config = dict(
    vocab_size=939,
    norm_place='pre',
    parallel_block=False,
    init='uniform',
    init_std_o=0.0,
    optimizer='adamw',
    beta1=0.95,
    weight_decay=0.059,
    lr_head=0.00441,
    warmup_steps=495,
    schedule='wsd',
    decay_fraction=0.603,
    final_lr_fraction=0.0,
    train_tokens=147700000,
)
Each number is 500 + 25 x the weight over its row's rms, rounded and kept within 0 to 999. Layers, rows and columns count from 0. Numbers have three digits each. The size before them is the row's rms in percent of the matrix's.

# layer 4 MLP down (transposed), 1024x256, rms 0.109, rows 1006-1023, columns 0-127
103:503492521526468501510525494492476517530464477472465541549493496535485519499488484480498515513499479515536518512479510507504508492482457527500527493482515511520464498466491485502530481517492513524565553486506486494505552442546497509512546510469480553502498512503457497539530491489527520518441499503493483506511496492524512511525574522500506494494472497510537518507493492479476507517509
107:514538491465498490468490518495550493493488500513514473479528441473473497464502482464459474501545477534479442522492517532501524478484527527482508468510507485493527455556501515520510469483494462520487521520519542511487484532502496506514531531470510495482516500524473464553495498466528476513515505435493480531473483491545502527524509521525500479504502490444552484499489480516475502511491
107:499511495531490543460500479540535506519504507534508563521509506499497494521512495483497488520502537502483501514516498483505491497501516472500509515530468503521525531511485551547499520493455497505531450508497512523465525508492511474520483475463465518526568524511540500522528503463492587495493445484458503505467497475513516489481467492506501481502531538456508584443495504501513462487564
101:483508535469485531475490521476509523488540500484483479520463518491486466506530506482517538484525500492547462505471505512537466506523499464496508511469511500493494529524500458484485534502462513528499506470503503517449524470554502506542523479509547527526450459506519504466505486488517515543490495468519471481548533539477507493474530528487511513491496477531485490519469522490503489500478
101:529452522487529500480528439492492474575448440490488537499498475521473505462494528525490474511501480531527470497537481520514489502502524481472479518530479517448506487483480530503478535471517507528499479484516544484492494486482487485492471484523474491484515482514531531521497499523523525502487458515505485487517483517525517522528521517497520488492526500461462495486520449526527459498513
105:491539498502487557536534470426510495481488507493512462504503521508504460490490528474500472520552492536509458502530516482497521461522477513496487477530513474522492497464501504494489475506537527498507508488505530494481529474503486518538502482503513503532461474547495503512525482551502496536498513447514487489487494480547491455490481485515489532455465504533430525490476479488501518510531
092:495486499506480518505486540554558491484470531523497562515492464507509485449537529473470526506487535479499462549471514447508436520474536498497475510513489494511506496499508503477498457524514502499490504472526494476509485465534490505496472453512481479507470483480482482491505501565542472479460467466474487519470455508538571495487501522494524509515479530491514478516490525493501504487516
096:504499515497494491491525460507531525470524531526459511488483481535490502494479491498521522519503478499487504518473516473516510509524504523512526433486505502480518512498498541462500503524518497517504496478440466464469479466500520494473531504465501516458509540502438460454479551467511465494499514527485491467477516485466467465496477514452475546523499531554554496510472539496465502526449
100:532525477518514530492504450505494511476462547511515508526495510522518510508490508520487524524509494502503473442492474528498454464482516503478550513516517478443500513494461539528488465463462511536510458497448494530536525511495515451489515558521504501498501489500455546500493524459470505514488495516509468492462482522539493517480522511501487502482494506507479479521503538494481479512468
092:514503500554542459480525486486459508548535513481528524524481514487480541498511488493467494496520515527505524487493510478506468497511498465485480548496450515517530556498447529509507509522488493544503529526494472484466524455499526497499523489517472522510515453483457515514549470496500498465500486459506536507515505538495511512500468490477507512525557478467521483523502467509496516479474
104:520496499473483476532497494511523502525491504500470515521506510490495511482475508456511509534507537512521514510547494474481556476567501514492547465530504479505516546445501448470498498500482499479487521455519519558501526490484498492495509520520508489505511487571512487495495519466530555488506465527514517487540514485513500456485524482465473549500507494481502515528491503503491545503499
105:485509525509516507494543498478483512526531535483491490488528507504522532492524513497469526540485490485508509497499515481528482505474478458482497512506485457514528505494506528538525489508478522528505484525494529487479527485483517533524526525493495492522478498443506463487492511475511490448486481508492564525460535460508485534501423524505486512532543470481480499532518540464511522517486
040:473503542511491548467555460493514533457485507492483522493469453509467481462436495466496501529535501504479530494504476514537540473540520495485491484476515481521503505481438522490522496551498515485562523481524517533476459446474529502489499477476503490443500491535490478533494508488516532521488493503495506465515476495516495500440486501511495518505493553553534475497487507482483477536483
103:472493483507511500496500486483489512515519467497485538478525554482471448470521502525521491512489504475475502538509520501484549546552492471484554486542481468468440535476508525517507487530469479519507516509485480546516476539469493498524470507507521525493472511525471502492497520506502472475498492510489456448498507518536505455486478538504498480493514489505526519541537479478526445530473
097:500518508499499503498479459505527484452519446564524503473501492499488520489471524514508501503486516498516454527544522530540495517531503481476495455524543539477505496506524517476460471482495528531513544544475512482501486488525458524480497449468470451519491536520479497511476503448484474503490521458470448494480525523509515498513489473451529492524469444473488509559488496553503506540521
089:484489491541553518495474531466484545530491518519510503484458500488498462472513456457558484497501534493515508510394504454504529491500518533475536473493531523482490503509526463500535488549486519465498488541551489516543505462526471504490450495522507461518511477518481487489528477476495513534477502479485504514527503520485490498523499508542500547527502539507527495539532482516512548495496
100:421528524519534509495538489492519517524487472493524511526527501540510493501521500494518434476522485510528504515494526525519488474463508466478560467484493515493517520497498474473496483506470484534511513472510472491505479491525526478510533474470508488512458479570503483493482517496501506520502527410477496505507510482505511499491450505526504477535466548491502485513497485506494547521505
099:523496528476466504472515488550449491470485520474502484519500502502463516508494485494480538536499490499521495542472492518528500487553484483506518465453514520494497528455484524475480494488479499535485470491500518533514486509481529532474515482473516544472497536502533534490494498461494565530492484521511527497518505479491506553477500505496511490500500529535516476484520547512533518508456
# layer 4 MLP up, 1024x256, rms 0.116, rows 1007-1023, columns 0-127
103:488494506522470520511489536485504460478499483508513489489516541494509514508470464489537489494490485531534512532503514464491507518437484489499508461468526461528494537495547481525518512480485515444492463494513549483466515547466497515553528519487529459528486506492469496507510514473492498480487484492514533488517501501463506459516542519458539472473510571503467526491495511505505479518537
112:504529550480476523458515470504515507472559446490495510497529493507499505482451462499443530505510492490483528452498484481477511543496476458504461449484513493502483473488530482500513516472501541498532499507538538495523505529459506485506494501504510462449498492502496522503479461484470508514474509499475519465520464525480481496483501522469521491512485543478454509517496502540492466510493
100:502463491512495479468509496553527509504479462526523472496521478498500507506475554530513496498499485468489534488517518496490477532490517502489481490543509495553507528534496485464434464512480521489547494552518513489496523484507509509499497491492483531496452472490570553456491488481467495527467498473495521544497495510525477495532469477479542562507496483479485495500480492510466480531496
103:459462532493473492476529488580464472478478494527505504484532546523513491479481530476537477548484565489511540526520462453519508440520478529463500479508512504501525516504491470500476491473453504455531515512520533492489484469519481488528511462487540491455468471503530490533503518523515493503482480556509513505513525497494480522527512541485511494501478484524479546491510512520510531519475
104:499475453499509498497532546466516457466472480498487477523471482511486484489497526499500535508533512488538481488511511497465483520477495483488478522487567487532469464467531494468492514499514523476503483471527513528486489467462531557532482473532514477458482496510492522475514466492499509505533501498508500509491472505482438524495461501507507409509518469485485455450496482499487513559551
093:512483489504459477480506499513513482468510493496495490545527476504489521465469534491481482489488521496541486452510499475501478512510474501485447514545515479547519478475538479485461544534514508492502528465512518476502439499513509565490468478473489473503515508473513489564489502524497467515488489527451547501459489493488498446498544489491545493486542511543515513501487527499499499489535
094:479457482514517494489491554548519525490465499500448483488517524506532510478495529510527500519452499499491486504511516466482495508512507527467473451490510517488524455471472544479518475502481549507547470461499477480511478496501496476501474478568527463552492520480460497514478510511504456503505521532495498477477467493488507490498503484498492483526478480506463517512524499502494519547492
100:490508538483516495490506519554505528454485491522455513561504490530532488491511503511475495516498504509497508450513505537513538488473519537489466512462489495484473529519510486478485523489528560490528499462505483500524518531523466515484464552485500505561472478500534510515504538454526508480520512484516471463527477510495471470505505523505509501499513558471500461489519453506498513524485
090:489465532482495520476489523518511498498520447533486510488493522523548487499489493496504470541513475530479509506499504489503472513467514445477420512455507464493450486498509508481468461503471497487454523461511510507539475558503507517525477429522524534510546489486469486485504518514495502502443487487469504506492509503486485496500459543482510497505541506477508522506485486486529499491503
102:491513508489478538486507482516507472491497520532504545493526489511519496477487519471483490483506498510492508517516482521493481457531485486489495538501540461536491515448506471496506502500486520511450534517502516531526485539482461506519506470521512509503494493498481534526499518488506492507552451489460495533495482475489503491481471525494518507524513525499528504478505505508506466530491
109:480455500455529480491513470517518483492485489526489518486583484504498499421496528481471474516467493514488546533522492509505495514451470459470495489500562448458507434489511497485518527517483488509525484517485510473491487474426530511513500505493490522504545528492472529489507517503516527481527481457527507525556511459475478485519507508510536488517486518455513528465515474538501472509476
041:481467490499492495462517508528521488442499480522476484554526517527560532450473508457504477471478487515533493510528473474490484510465497505478438454495520499499494461482515460479478484492486575508479500529543494479451496501496500514495469463514550481495476517476471525509535485516515501523532499549497520518511535495466462491499543514482522497512526535519530491478501473540463508495482
109:477514474530541497525538516544556471494509513502514459521527454509488514483532487513500496506534493517536522516536485521526508450476499522523503474480517502455468478493488506532523538537487509490530486495525514537473493501507579497498504473515484480525525489487485500506489503518513481490476498506500530492501574515519480504477489550491517487444537495461534504489500491494520455524505
104:481476473493507522442473481542531520469536514482536458545521483509491458502496472498500532524517505481475492498508524530507519457510513478504473479493512527525490526502525510489489522534467518482520519495486515534513527524506476546502459504527527465463494514457546518519480530522500484496511477487504482491522496486498461464499477522510497464466496512508516532453483495493498527497496
088:499461457454486561483505560510519511451460457532503462443487526511519460468489475494520495539509506505500517500498523497504518525506517497473474502503536500445485467512485522514481498479469507464525488496521479506509472523485528501518519491506518487503554521521480529512540516524485460505500519500492527581502497527522521491482489549489543477531507466472511502487474487513492496480485
106:503485478478497505524475521499490499512492490529490501467535489509491552505493504513504486469457496533514516422521530468500484543463481439477492486531553472504506525538478464515471474522518511492457509505522507471507453554474520503509447507503495469518502531529506488501477506538512467496508468472493546525479495504449477484522527537474531494515485545498469502482462462514516524496505
102:506492483486509474502483513526477482477485487480489539461549487508520459490480527480533494490515513521541485490501468557501452492518476491510508499498524483542510468532499504509490456493532551518499524530531525535465498519528506521508504543536547510533516498484546478480522483512502514519500480494464489456504489503541517481500498512491504473524462525496492504508549464491528493479503